Part of a small language model's weights.
Architecture: RMSNorm before each block, no biases in attention or MLP, untied embeddings, normalized queries and keys.
Each number is 128 + 32 x the weight over its row's rms, rounded and kept within 0 to 255. Layers, rows and columns count from 0. The size above them is the row's rms in percent of the matrix's.

# layer 3 MLP gate, 256x96, rms 0.493, rows 159-182, columns 0-95
size [ 87  86 101  80  94  90 106  99 103 100 101  85 102 106  86 114  99  85  97 103 114  94 102  96]
[[101 127 131  66 114 125 116  91 153 101 126 123 139 177 115 101 176 146 158 180 117 161 152 141  59 192 138 114 174 121  85 106 137 122 138 115 143  77 103 120 139  99 120 139 162 103 144 195 136 138  79 132 193  88 115  94 153 164 153 181 150 168 148 156 166 174 108 138 139  54 108  99 167 141 143 129  96 146 114 198 106  83 114 153 145 110 122 130 137 168 135 205 133 119 184 165]
 [147 140 114 152 114 116 160 111 130 108 118  60 136 167 117 195 120  99 109 125 161 125 124 140 149 135 104 105 157 175 176  82 140 100 178 118  70 161 164 107 153 154  64 174 140 170  93 148 145 174 136 109 155 172 159 147 163 148  85  99 169 129 126 101 214 149  94 165 159 144  82  90 123 154 159 170 149 118 103 145 124 154 128 119 124 108  56  90 117 138 123 100 131 131 210  79]
 [184 104 109 160 123 126 155 152  68 171  91 137 110  99 138  83 101 100 124 139 152 190 105 170  89 134  64  67  92  94 117 108  68 133  70 147 154 138 162 131 115 111 138  85 127 117 123 155  95 112 126 159 129  89  98  92 148 127  88 119 107 138  99 103 155  87 188 143  70 172 111 188 113  78 172 127  97 147 148 160 116 103  64  78 132  81 140  89  92 126 137 129  84 146 104 132]
 [ 99 156 122 196 101 146  93 112 105 117 138  88 120 107 143  90 138  73 144 131 157 202 154 120 157 177 115 138  82  87  48 179 140 146  90 131 109 158 139 164 136 125  83 171  97 145 125 164 180 138 108 159 117 140 126 150 145  91 152 184 191 135 168 123 149 116 147 137 115  93 152 129 111  86  83 165 105 138  85 130 149 177 132  66  79 115  83 164 148 147  69 167 144 129  89 147]
 [ 75  70  91 134 134 122 131  97 123  82 198  59 161 155 118 190 150  69 138 135 138 110 134 152 125 166 120  75  96  55  86 158 159 128 147  98 112 177 121  98 168 131 145 135 130 127 123 144 190 157 123 151 108 147 105  97 107  92 172 123 154 137 146 146 125 134  99 195 145 191 104  74 150 158 129 126 116 115  85 102 161  76 112 158 125 141 159  84 141 126 144 133  62  91 111  95]
 [109 139 106 125  96 153 164 126 124 134 142 113 111 167 109 128 176 121 131 108 134 124 150 120 127 106 198 113 191  92 118 119 126 142 130  56 118  68  95 156  82 131 103 137 130  82  79 175 140 113  97 140 115 176 106 118 101  96 151 134 177  83 128 142 174 132 147  47 125 109  96  59 148 140 136  76 142 104 149 135 129 175 163 184 142 145 103  90 159 211 139 165 103 140  76  68]
 [148  96 160 120  96 100 112 119 111  99 109  97 158 124 150  57 149 141 155 136 117 103 155 134  78 146 113 133 137 100 112 152 200 156  80 149 120 131 102 122 177 131 111 108 141 162 149 159  67 167 133 172 161 145 130 199 115 149 141  88 171 153 188 147 171 120 142 185 176 113 172  80 141  91  86 102 181 150  97 104 103 110 123 106 112  70 127  86 122  62 107 182 109  87 138  88]
 [121  82 106 126 134 165 142 125 106 175  80 149 122 188 121 100 107  78 150 129 141 146 108 130 104 131 125 119 136 101 144 124  77 148 109 146 124 113 139 165 139 114  47  97 240  70 126 168 161 150 153 108 171 110 159  62 102  78 114  94 142  64 146 122  93 152 112 117  67  50 141  77 125 111 136  66 100 144 120 107 115 136  97 153 114 141 129 127 159 119 101 137 178  95 118 139]
 [148 137  94 152 172 118 130  91 164 116 118  60 183 171 126  82 125  95 137 114 109 118  65 125  94 104 150 145 133 120 131 127 131 185  54 127 123  85  98 182 108  91 142  96 127 105 127 150 150  97 159 217  81  84 107 128  67 139  94 155 140 184 129 115 172 168 106  68 122 147 156 139 143 137 115 105  87 117 154 148 143  59 108 102 102  93 133 133 128 104 190 112 141  80 150 138]
 [130 124 127  96  70 171 126 180 125 116 103 123 141  89 194  99 162 160 125 159 147 145 150 179 112 131 107 146 134 120 144 145 106 114 184 100 152 111 120 233 169 150 102 125 140 180  48 150  80 109  71 130 128 104 181  79 100 135 151 142 146 134 142 144 123 192 126 155 155 140  96 130 113 160 180  86  63 126 135 128 127 126 112 151 134  61 184 106 100 106 139 161 161 149 117 119]
 [119 116 121 143 102  75 148 101 123 145 145 112 137 183 113 122  92  83 150  70 121 153 111  78  96 112 200 128  91 152 107 117 126 165 121 210 185 137 154 118 146 144 173 160 119 151 149 133 143  68 127 167  81 180 106 135 119 102  96 114 137 165 176  99 123 136 212 104 197 192 174 142 123 113 127  98  94 144  83 124 114 104 120 121 113 131 126 136  82 156 143 130  89 193 160 148]
 [ 88 134 100 135 150 143 143 146  77 106 124 141 103 118 193 101  64 115 101 119  86 170 109 145 161 159 116 134 207  89 108 190 133  93 140 129 126 110 158 144 105  85 114 169 180 139 120 142 122  94 131  62 156 144  59 146 117 162 204  86 118 135  92 160 120 118 105 148 124 129  65 107 163 200 130  98 149  73 127 127 128 129 104 163 126 117 192  92  92 159 152 101 131 104 107 148]
 [ 88  97 158 113 139 119  96 134  94 104 171  64 119 155 159 146 118 102 123 140  92 125 106 150  50 145 151 154 160 172  98 125 111 149 109 127 106 164 112 139 161 122  65 169  73 157  61 161 127 128 133 135  76 150  94  92 167  93 116 105 195 199 100 127 104 149  88 103  94 136 112  99 127 151 136  91 104  88 153 172 111 126 117 193 170 121 178 164 118 163 137  82 153 107 163  86]
 [175 154 123 157  96 120 140 134 149 167 145 138  99 133 113 141 100 149 181 110  86 113 186 104 116  71 150 119 112 105  53 126 102 160 102 104 173 150 140 117 112 118 142 119 119 150 121 110 110  67 130  66 107 171  79 105 196 100 146 138 100 176  72  84 137 137  91 187 140  78 195 130 140 149  62 116  88  73 201 136 135 140 101 140 125 106 166  91 115 125 111 132 156 106 157 143]
 [146 143  98 168 141 121 121 210 177 111 100 126 160  55 173 112  86 186 178 137 108 149 212  94 112 102 134 146 165 159 105 105 136 115 137  89 202  69 130 123 121 147 168 105 108 164 101 156  97 140 128 150 139 170 146  85 156 123 104 177 175 174 129 156 101 118 139 137 115 166  67 112 169 124 118 163 100  86 149 133 126 112 133 123 141 167 162  93 132 109 169 169 162 129 166 153]
 [131 133  93 102 117 167 168 155 150 149 108 143  90 111 125 122 172  57 170 124 127 144 139 117 153 113 168 155  75 116 120  82 109 137 127 118 146 138 165 184 119 160  92 116 141 140 142 144 100 157 158 154 102 122 135 175 121  87 164 124 139 156  89 133  90  97 100 148  93 150 117 137 108 111 210 134 119  98 156 106 118  22  30 148 119 134 198 145  95 112 170  68 166 108 145 113]
 [114  87 113 146 169 184 105 155 116 132 129  89 145 131 169 154 143 130  97 143 133 132 172  53  54 120 125 117 116 134  79 134 110 124 107 103 159  63  82 111 144 152  81 199  65  97 107 142 123 117  95 118  91 179 155 108 150 132 132  85 123 125 123 132 146 175 139 178  93  53  73 150 141 172 147  80 146 143 142 190  66 163 126 113 109  89 115 147 108 115 108 126 123 144 163  89]
 [ 96 158 104 111 125  65  55  92 115 130 129  62 178 116 177  90 112 121 130 143 109 109  91  94 133 132 105 101 119 128  97 109  95  82 108 138 136 115 113 132 129 122 105 101 157 120  61 148  77 132 148 165 153 120 152  80 120  75 122 130 139  94 103 163 115 100 139  88  71 108 115  63 150 119 152 123 160 162 132 174 121 133 118  81 119 180 155  70 113 174 139 123 140  98 242 120]
 [166 167 135  83 110 168 162 136 150 125  44 153 111 112 124 110 132 106 146 155 174 135 111 118  78 129 143 139 148  99 110 120 143  92 140 119 206 104 164 147 155 158  66 124 113 175 128 140 128  89  96 127 152 125 167 118 101 116 102 136 167 150 172 133  58 177  76 129  99  61 162 171 115 120  87 141 120 191 146  86  75  80 130  92  62 165 119 167 146 119 145 107 150 132 133 176]
 [ 74 130 100 126 100 105  70  76 149 146 136 145 158 117 116 131 140  63 111 123 128 225 126 117 134  75  70 139 146 146 144 137  76 114 144 144 144 116  77 124 152 157 126 104 117 133  54 129 188 155  86 108 169 125  98 117 133 173 148 124 122 163 175  55 183 127 125 147 149 104 135 139 163 123 126 124 120  96  83 153 116 125 116 148 104 145 153 184 115 136  77  79 185  85 156  74]
 [124 137 120 169 118 160 155 122 153 112 132 108 151 143 101 110 106 171 211 142 131 138 134 113 140  98 147 167  94 182 168 182 103 112  54 167 117 142  99 114 144 180 134  66 105 104  97 196 108 106  64 192 199  83 159 134 169 108 132 146 156  46 153 115 164 120 102 137 137 143 113 173 160 141 152 154  94 118 153 129 140 150 154 140  88 138 118 155 132  90 125 139 174 143  85 153]
 [168 147 116 166 164 132 151 115  99 126 148 134  87  81 156 156  92 115 153 164 216 159  98 116 105 167 100 161 153 137 120 128 121 103 135 152 207 143 155 126 114 134  88 159 127 143 116 145 106  98 116 187 135 112 132  93 121 153 121  49 137 151 127 117  91 110 116 134 109 184 122 102 148 115 154  81 141 111 151  82 127 161  93  80  67 178 136  79  39 122 157 116 109 170  61 108]
 [163 124 119 124 114 158 163  69  61 151 100 151 125 126 172  78 149 127 109 105 205 116 167 128 113 150 160 110 144  92 112 145 180 116 140 122 163 145  91 164  76 111  86 179 145 108 164 133  90 125  73 128 147 151  99 133 124 167  65  72 138 149 125 129 164 135  92 119 124 134 117 132 109 118  76 112 183 121  86 125 103 142 126  93 104 143  54 102  74  89 134  96 210 118  90 160]
 [111 151 187 141  53 150 108 172  84 143  93 115 135 143 129 186 126 155 146 112 106 142 102 126  72  84 162 146 174 109  94 180  99 161  94 115 160 118 122 117 114 143  97 140 129  83 123 191  75 135 136 144 143 135 143 198 135 181 110 147 109 130 130 104 122 114 149 177 121 199 153 169 135 121 124  87 205 140 190  77  78 101 109 116 102 164 152 121  91 129 123 147 105  89  82 104]]
# layer 3 MLP up, 256x96, rms 0.477, rows 159-182, columns 0-95
size [ 93  87 103 106 105  92  97  95 101 104 111  96 103  97  88 109 110  93 107 104 112 100 111  90]
[[129 116 122 155 145 149 118  89 106 124 123  82 140  84 202 185  68 107 186 172  90 149 143 169  85  71 193 160 126 107 192 144 108 163  79 123 128 137 151 142  34  95 126 114 155 150 141 102 165  56 180 152 164 138 130 165 119 164 125 111 104 158 158 148 133 138 152 123 101 129  65 132  93 139  96 100 117 122 122 132 140 127 126 103 134  98 154 101  65 111 166 148 126 101 105 132]
 [ 98  66 100 101 143 172 141 154  70 134 104 143 170 143 156 135  57 145 142 142  64  61 139 113 151 151 134 166  97 117 120  80 125 172  99 110  79 165 117 129 121 167  95 162 167 114 152 140 112  66 172 154  94 108  92 128 106 179 102  62 171 134  88 102 140  62 168 127 129 111 122 112 129 101 110 103 123  53 148 130 149 110  81  99 125 134 145 141  75 114  99  91  96 139 152 154]
 [ 98 148 142 170 144 128 159 167 141 157 179 141 125 109 161  98 157 139  85 190 106 129 133  87 130 146 119 105  92  85 108 123 146 204 149 180 127 174  85 108 132  66  95 125 138 154 132 122 101 161 138  69 112 122  75 171 175 158 149 148 128  67 129 130 161 150 149  97  96  88  99 142 124 161 178  86 167  68  86 149 119 130 122 161 149 156 154 138 137  74  69  61 132  96 117 102]
 [ 81 142 142 160 143  92 109 126 109  92 100 139 148 120 130 104 138  60 162  79  96  60 136 153  92 114  93 147 131 141 172 176 147 127 164 107 176 115 133 123 103  93 140  60  84 119 129 126 103 137 158 149 113  52 107 124 151  93  92 134 109 175 135 128 155 168 126 178  84 115 141 131  87 104  51  89 175 139 120 125 165 111 215 152 178 127  71 105 140 123 111 124 143 178 137 163]
 [ 83 136 118 162 127 120 150 149  94 156  93 107  76  98 107 112 142 122 116 111 159  95 173 149 162 160 125 104 126  78  90 213 123  69 182 113 141 104 142 111 110 142 114 150 167 149 132 109 113  98 114 144  60 138 121 101 142  94 187 176  94 113 100 107  70 138 174 133 118 145 104 136 146 174 211 105 183 110 193 116 144  90 152 106  95 133 110 102 161  69 142 177 158 100 103 130]
 [146 156 113 110  84 135  89 157 209  86 102 131 122 109 106 140 130 100 115 108 178 141  79  97 117 154 104 160 145  59 166 124 164 107 146  67 104 106 111 146 160 155  95 152 132 125 105 124 119 166 115  81 105 155  95 142 117  90  87  82 112 190 161 102 104 181 126 124 127  86 140 139 113 152 106 143 169 150 195 159 124 119  53  79 150 136 176 106 192 110 131 163  98 111 103 186]
 [139 105 104  80 146  65  87 112 158 129 159 149 148 105  99  77 165  82 154 127 141 119 148 129 112 138 126 155 140 164  39 147 112 124  44 130  88 148 137 125 169 183 136  93 102 119 142 119 125  93 122 194 121 110 193 210 114 105 113 177 126 112 107 158 135 109 110 192 141 122 125  78  90 135  97 123  91 138 171 132 116 149 203 145  90 119 128 105 131  80 154 122 169 106 155 138]
 [131 132 124 158 113 106 117 134 103 156  96  80 163 139 144 117 153 116 134 110  85 188  62  87 108 138 111  74 108 154 134 138 146 133 175  80 140 125 150 140 119 166  78 157 199  77 156 128 164 177 139 142 115 104 148 126 118 149 112 109  81 206 151 138 111 111 184 105 135 125 116  92 140 144 150  61 160  79 131  97 152 144  78 132 107 151 121 138 148  94 148 249 117 152 139  94]
 [133  32 121  87 163 149  89  99 144 122  97 163 102 150 160 130 216 112 159  83 161 162 129 160 155 113 135 123 132 139 133 163  69 122 148 134 109 104  73 163 200 138 139 112 103 127 145  89  85 102 120 143  86 157 100  91 122 122 122  98 156 182 114 167 101 118 170  92 139 111 119 131 159 170 177  85 133 130 135 163 104  72  82 151 143 154 177 106 108 129 174 125  89  83 167 112]
 [134 189 185 140 168 182 173  72 114 119 136 148 153 149 191 165 133 101 101 126 100 100 147 207 128 168 120 158 121 120 107  90 120 155  78 110  80 133  94  96 131 152 130 146  75 122 157 134 121  99 115 112 178  89  89 141 224 142 138 124 156  92 104 108 128 138  86  82 129 149 135 118 131  96 123  98 115 151  97  61  71 111 159 160 144 115 140 163  75 104 123 140 175 142 155 165]
 [149 160 118  77 188 111 111 142 147  87 124 134 139 203 128 160  95 137 125 130 135 140 167  95 159 122 172 104 158 135  79 132 192 141 161 108 113  56 151 111 130  88 127 109 119  58  55 132 131 152 141 115 142 141 126 151 113 145 113 113 129  74 137 154 123 189 122 153 154 132 173 150 112 119  50 109  66  73 150  89 116 197 168  82 106 128 152 122 176 174 132 107  97 141 144 109]
 [127 127 139  79  97 150 173 158 127 101 160 117  95  88 140 128 179 172 112  58 144 179 113 150 108 167  75 172  80  90 151 151 104 101  87 181 126 122 103 142 126 140 188 150 131 135 169 115  82 139 139 130 148 132 121 120  86 142 160 121 142 100 119 110 120 122 100 101 117 166 161 163 150 161 150 162 163 156 110  92  99  81  83 160 189 187 179 156 103 128 108 101 192 156  49 133]
 [105 129 114 120 126 111 102 116 172  88 117  84 132 155 141 179 125 102  90 160 109 117 187 106 144 154 164 175 115 146  81 179 136 106 118  62 120  71 198 154 151 136 172  96  74 176  51 123 149 145 112 157 112  71 110  98 153 189 116 145 144 175 143 129 157  78 112 119 176 132 131  97 203 150 171 123  69 131  95 130 103  94 108 138 119 125 112 109 150 116 106 137  86 109 167 118]
 [193 123 132  95 156 125 145 166 126 130  46 137  88 142 145 131 133 136  93 145 110 148 142 106 152 121 120 119 154 165 140 134  50 130 123 169 181 121 108  93 105 150 176  66 149  75 113 132 138 146  58 104 137 149  74 183  87  86  86 123 105 129 117  95 102 138 124 151 123 120 124 154  88  95 131 104  57 107 112 198 111 109 112 127 128 149 145  84 169 108 142 136  52 159  79 176]
 [194 106 191  60 169 101 118 146  67 129 124 147 182 106 149 208 125  71 145 146 137 111 118 160 137 132 101  93 123 143 131 167 193 145 124 137 136 181 134 150 174 133 145 172  96  67 150 123  99 107 108 105  89 200 147 112 153  69 126 161 136 128 154 111  88 171  94 155 147 126 133  87 125 113 163 113 115 121 171 151 162 134 154 187 120 145 151 170  90  93 148 139 124 150 128 173]
 [192 115 108 158 118 134  74 100 125 134  91 122 124 154 128  70 140 159 109 127 103  73 139 129 167 188 118 117  83  86 118 123 161 178 201 139 125 154 122  93 113 172 128 107 138 136 135 139 118 130 186 139 123 180  87  91 191 119 106 120 108 143  93 129 172 126 133 162 155 148  72 108 155 116 121 105  97  68 116 172  96 129  90 197 131  59  89 134 135  59  91 183 116 128 107 141]
 [148 128  64 151 134  92  91 131 102 100 108 127 178 106 165  99 116 151 100 137 169 193 185  73 141 129 131 140 123 214 147  47  96 116 160 132 142 126 114 125  90 171 136 164 103  60 125 132 119 103 158  91 107 124  70 132 134 179 116 102  73 133 157 171 132 168 148 143 203 106  98 130 140  82  99 122  98 147 132  91  77 123 109 115 152 118  90 145 168 146 152  95 141 175 116 129]
 [149  88 166 101 133  81 149 146 118  98  97 103 102  58  95 135 197 147 156  93 136  70 160 101 158 113 183 135 103 118 127 151 140 118 119 164 104 113 123 168 116 123 189 117 172 151 131 175 131 121 137  53 104 132  98 135 179 147 108 110 101 130 132 124 109  96 138 153 126 126 147 188  65 131 168 135  77 107 146  96 170 149 140 111  36 115 173  95 122  87 174 158 117 111 124  66]
 [103 133 152 184 105 139 175 123 181  99 154 141 145  58 147 168 101 177 112 104  81 140 123 127 112 115 149 154 131 126 142 141 182 138 174 115  74  58  90 170 117 134 164 133  97 139 140 138 113 110 183 121  93 141 147 136 119 147 117 127 153  94 102  84 188 189 138 150  52 186  90 163 116 106 163  78 134  82 182 125 134 116 104 170  95 143 132 134 108 178  76 113 117  81 131 149]
 [144 142 148 141 147 169 141 137 129 127 140 106 166 129 124 179 198  90  96  45 141  82 131 189 112 151 179  65 144 123 135 148 149 136 159 149 128 119 129 130 143 187 157 108  81 130 174 152 104 104 126 124 100 117 131  62 166 163 116 126  95  82 124 160 137  68 122 137  68  96 151 150  70 144 128 119  91 116  91 106 105  55  62 106 105 107 124 137  88  86 120 142 137 119  75 167]
 [155 135 120 103  91 163 139 139 100 138 154 131 104 127 152 151 136  93 114 138 115 171 134 133 112 157 119 125 107  97 166 103 150  96 206 121 147 167 138  81 138 108 143 150  98 113  45 155 147  83 139 183  30  74 150 123 161 187  86 102 143 132 183 152 102 171 138 166 175  88 120 206  76 101 144 126  92 113 118 169 153 112 148 136 167 121 151 139 163 149 131 161 142 187 127 126]
 [211  98 135  72 122  79 147 146 115 124 138 163 199  80 130 140  23 134 127 135 139 200 101 139 192 118 122 130 111 112 117  98 163 122 101  95 170 122 114  90 114 118 136 125 110 118 160 123 146  57 124 105 121  90 127  91 115 126 178 133 181 168 145 115 159 143 155  75 143 103 120 164 138 160  97 171 158 151 149 117  69 137 169 122 190 163 154 126 105 147 152 134 125 146 148 168]
 [ 83 143 121 213 116 122 100 176  94 159 148 119  77 131  64 139  74 159 164 125 139 132 159 169 106  69 146  81 104 144 188 175 129 108 153  72 107  97 180 140 125  91 140 164 121 172 114 144 144 107  88 115 127 116 169 133  71 129 131 149 130 134 139 112 130 111 100 100 132 118  88 102  92 170 136  98 163 141 187 133 184 142  59 140 154 192 124 127 117 181 120 144 139 145 179 148]
 [131 146 131 116 136 143 162 144 167  75  26 179 195 163 186  85 143 143 122 172 178  80  70 107 118 145 126 164 108 150 150  90  91  91 166 147 124 168 132 160 142  73 181 149 119 117 108 113 125 144 117 132  86  77  83 125 122  95 118 143 123 138  82 144 134 158 129 144 150 127 113 142 144  86 157  96 108 109 134 106 100 136 102 157 150 134 137 123  79  65  97 165 128 198  96 175]]
# layer 3 MLP down (transposed), 256x96, rms 0.41, rows 159-182, columns 0-95
size [101  91  99 101 104  99 101  91 103 110 102  99 104 100  93 108 104  90 106 101 105 101 101  99]
[[163 139 118  95  89 130 165 119 149  75  91 109 134 122 160 161  95  75  94 141 118 134 174 102 149  43 158 151 142 115 119 167 113 138  99 125 143  80 148 186 103 137 167 133 129 120 158 150 173 112 179 172 132 147 105 135 128 165 149  83 169 128 128 141 132 103 171  99 125 194 111 140  64  93 141 126  97 167 113  27 108 120 182 118  99 112  85 147 107  99 185 138 125 141 167  84]
 [158  98 108 122 161 123 145  87 137  95  89 185 125 161 130 154 173  86 105  97 138 142 161 169 123 116 112 120 120 118 164  79 157 135 140  71 127  60 191 166  85 180 134 133 111  91 127 146  98 115 138 174 180 101 157 111 168 118 127 119 195 150 127 134 195 123 103 126  79 138  86 135 111 121 114  96 149 161 120 148  92  71 203 148 118  83  71  49 116 151 129 132 159 124 148 124]
 [125 161  98 196  75 142  79  52 117 165 119 132 138 122 165 159 142 136 107  66 125 131  85 168 101 122  74 140 161 103 108  89  83 126 111 148 144 121 173 104 135 112 112 140 167 107 167 147 187  98  95 115 124 139 138  69 131 171 178 131 115 144 129  90 118 117 116 115 114 200 167  78 116  61 148 115 164 167  99 154 111 106 102 137 108 108 148  69 130 149 144 144 194 169  80 124]
 [ 76 110 179 144 121 145 132 116 127  95 137 113 131  95  90 144  96 171  43 133 114 123 173 159  87 102 103 142  67 123 160 137 137  45 130 140 152 103 143 128 130  70 179  58 148 141 154  89 162 106 122 147 140 119 191 122 122 132 146  76  96 151 177 143 152 140 136 174  95 107 115 128 100 155 116  85 122 114  86 184 152 149 110 182 113 120  91  66 150 143  63  94 116 102 116 155]
 [126  82 143 149 144 148 132 127 166 137 139 137 103 132  66 118 163 138 164 119  91 106 194 130 129 169 143  64 105 154 155 125 167 148 106 149 123 149 138 103 174 109  92 106 136 155 138 169  34 106 155 130 138 125 123 113 167 153 108 161 107 166  87  79  78 109 146 157 132 108  50 122  97 166  62 164  66  90 130 127 125 118 163 150 166 122  70 107 192 152 112 137 132 153 191 112]
 [144 154 140 111 149 118 109 118 154  91 130 164  82 116 133 116 144 132 130 104 111  72 152  93 171 163 159 193 161 112 154 143 217 175 145  50 112 169 172 141 123 155 130 133 163 124 126  76  98 129 144 152 113 130 138 146  91  50 114 123 130 130  96 136 113 178  92 138 174 127  99 112 126 132 100 152 148 111 111 140 101 148 128 132 141 163 157   0 129 161 139 142  74 111 103  89]
 [120 143 141 145 151 156 102 130 122 115  91  95 134 153 134  64 113 155 159 139 130 148  85 158 113 112 153 143 143 106  98  99 116  89 156 139  81 140 151 160 115 136 112 115  95 129 137 141 121 139 150 213 125  78 130 160 116 140 131  41 117 113  86 135 174 146 177 132 189 137 176 171 118 116 131 132 147 159 167  82 153 102 143  61  90 141  77 143  90  40 119 138  44  94  85 167]
 [104 171 146 127 160 167 139 126  92 121 165 158 106 143 117 128 117 150 114 170 117 175  84 128  99 168  95  96 115 181 135 115 132 172 115 106  88 102 130  92  84 132 130 124 186 139 151 158 123 103 130  97 179 101 148 108 102 150 165  47 101 149 162 140  97 158 139 117  88  54 176 131 112 150  75  68 169 130 124 146 130 130 108 111  89 184 200 119 101 144 123 107 202  59 153 138]
 [116 161 115 111 117 188  96  98 150  64 146 139  90 145  97 100 107 155  65 140  84 125 112 155  79 170 133 161 105 131 175  85 141 103 157 154 119 169 105  89  92 170 134 131 123 130 135 157 113  93 139  61 161 131 105 107 132 171 164 161  89 120 105  86 138 207 104 126 128 109 123 121 123 115 157  74 119 143 127  98 118 103 167  58 118 124  80 224  65 128 129 136 134 120 175 152]
 [ 67 125 134 127  60 146 103 139 139 148 130 107 113 119 192 146 156 145 153 119 223 120 156 131 111  95 111 125 173  91 160 118 142 149 135 119 131 128 149 149 111 156 126 208  65 123 137 133 129 120  85 130 121 177 130 180 152  55 131 158 192 111 109 172 190 151  80 132 130 126 126 200 126 106 129 102 128 160 123 142 122 128 169 132 125 100 183 121 152  65  99 102 101 171  74 137]
 [ 83 169  76  72 195 131 131  83 182 123 113 100 140  94 138 106 142 128 151 112 130 142 125 158 165 148 191 131 105 158 109 182 146 146 153 136 153 188 121 144 158 142 120 136 127 140 169  85 132 122 183 140 131 128 211 158  80 124  90 140 118 132  88 149 143 167 112 136 175 140 124 147 156  71 130 116 133 155 105 160 158  94 106  32 127 121 189 124 139 104 129  94 101 199 142 166]
 [111 159  96 130  60 175 142 188 116 159  97 131  80 126 150  86 158 104 183 170 172 157 145 136 113 155  71 137 105 122 176 118 136 146  57 166 115 194  95  88 144 129 126 142 125 112 179  81 155 115 103 161 115 114  66  76 109  98 121 138 111  93  95 122 128 127  96 139 121 153 125  84 100 170 142 172 185 144  68  96 112 126 106  47 104  92 160 118  97 139 105 127 128 112 113 127]
 [126 144 182 141 121  91 117 173 107 123 138 129 118 103 212 140 122  83 144  85 101 116 113 205 106  94 138 142 136 113 154 110 104  77 148 131 123 162 146 177  94 176 131 129 108 126  98 111  82 126 180 163 125 162 139 109 129 105 106 100 178 187 138  80 137 129 146 153  51  80 103  78 171 120 121 157 129 111 190 209 120 114 141 146  95 138 141 139 135 187 124 154 201 125 109 118]
 [160 134 132 125 134 138 128 127 155 139 144  83 129 112 121  95 156 177 112 129 148 174 148 112  88 119 151 168 126 149  86 121 133  88 121 171 145 160 164 154 130 119 108 159 156 101 143 203 138 162 139 136 127 188 117 167  61 170 166 125 138  76 180 128 168 112 200 103 134 121 183 157 150 125 107 139 128 155  96 160 110 135 225 127 127 116  68 164 134 106 184  56  92 138 109 188]
 [105 170 197 147  98 116  89  82 121 177 109 102 145 115  98  99 150 146  66 142 107 149 164 116 149 172 100 166 109 188 129 120 163 105 165 135 121 145 131 161  88  97 111 141 132  53 191 150  94 181 132 128 102 124 150 107 151 123  66 141 164  88 148 118 101 174 160 104 157  73 211 128 156 149 119 151  98 150 109 120 152 109 128 187 144 115 106  49 139 116 102 137 113 165 102 133]
 [122 120 111  88 132 137 123  96 146 148 117  98 126 113 158 195 145 106 197  84 104 162 120 119 121 129 155 189  92 137  80 114 126  95 165 117 149  67 142 149  70 137 136  73 165 126 140 177 136 127 172 128 155  85 181 111 108 123 138 137 104 136 132 119 114 100 129 112 155 122 172 104 128  67 152 119 111 148 142 124 170  83  83 155  98 145 175   6 135 165 123  97 134 183 156  82]
 [127 138 184  90  98 124 138 170 140 158 140 159  99 159  62 104 117 116 164 162  76 116 106 108 162  73 143 104 118  60 116 150 138  68 139 128  39 113 119 117 149 139 196  68 133 175 141 111 170 106 138 103 127 101  69 137 113 149 137 180 175 109  67 127 119 139  75 175 133 163 123 107 151 141 114 123 146 126 117 146 146 116 141 159  99 107 130 162 108  93  91 184 108  62 123 100]
 [168  84 124 167  77 121 161 135 114 107 168 116 133 137 111 113 140  74 107 129 108 180 140 195 100 139  69 147 179 147 135 107 111 150  84 109 107  93  98 143 128 126  84 178  90 126 133 167 172 104 132  99  98 210 126 144 181  82 150 168 120 119 134 154 158 105 138 129 161 116 146 142 116 148 125 174 125  56  90  74 110 121  89 171  89 148 104  92  92 136 178 124 153 212 119 139]
 [164 124 105 138 186 129 178 125 151  88  57 105 135  97 169 140 109 109 127 168 125  99 167 169 162 113 108 169  93 122 183 142 114 137 161  68 135  82 131 128 208 104  91 169 163 154 136 112 128 119 147 156 172 160 109 152  69 100 203  81 117 195 153 141 175  85  96 120 139 101 107 146 130 104 123 124 134 140 155 101  55 153  91 134  83 145 108 127 139 163 124  99  91 155 147 138]
 [ 65 154 116  87 105 158 112 174 120  75 127 108 130 105 134 178  89 144  78 110 101 141 133 157 147 115 161 151 142 147 116 116 159 143 120 191  89 127 139 123 114  64 161  97 126  86 139 197 120 124  89 122 122 105 109 154 123 129 119 145  91  74 146 151 201 173 118 115 193 126 152 128 142 152 184  92  96 183  98 137  98 155 177 178  42 102 146 113 145 116 125 102 121  76 174 140]
 [183  95 111 137 157  96 147 100 101 189 195 187 174 138  67 159 154 132  75 113 145 140 129 138 131 137  86 108 189 116  96 139 111 182 106  71 169 112 137 135 168 101 103 143 129 140 113 130  84 201 107 154 177 157 120 113 103  92 137 127 138 123 139 156 113 101 110 157  60 144 124 105 147 159 108 122 141  58  67  56 174 142 144  97 122 105  90 156 148 144 112 119 124 126  88 151]
 [125 153  89 170 129 151 145 158 131 120  91 140 114 158  83 134  88 139  84 156  99  83 171 103 135 125 129 114 147 114  92 102 115  39 112  91  75 108 181 145 132 171 118 137 138 115  90 148  71 171  90 127 158 109  22 106 126 166 122 124 110 150 148  61 120 122 161 124 154 136 137  81 117 146  80 106 125 126 128 112 126  75 163 185 109  72  97 214 117 138 148 159 137 134 137 135]
 [134 175  81 113  87 124 139 178 177  51  83 134 127 115 127 132  74 125  67 136 173 130 126  85  75  97 196 102 188 170 125 110 102 118 171 114 134 171 137 161 140 140 172 125 125 134 129 127 105  75  84 137 147 140 150 214 143 104 139 111  95 144 112 123 150 196  86 186 128 151 121 113  84 126 146  98 108 103 167 128 134 104 103 188 109  96 104 103 129 112 158 156 121 177 146 133]
 [127 138 126  90 102 132 111  93 150 130  29 113  97 162 135  88  99 132 183 139 123 107 143 179 166 140 155 121 120 134 116 125 110 108 149 115  60 135 198 107 116 174 139 139 118  81  95  84 156 134  71 156 150 113  91  81 209 116 149 124 156 155  82 138 125 203 178 133 148 126 155  76 119 186  82 152 166 115 122 160 150 144 160 151 104  81 167 113 162 128 120 123 163 110 148 143]]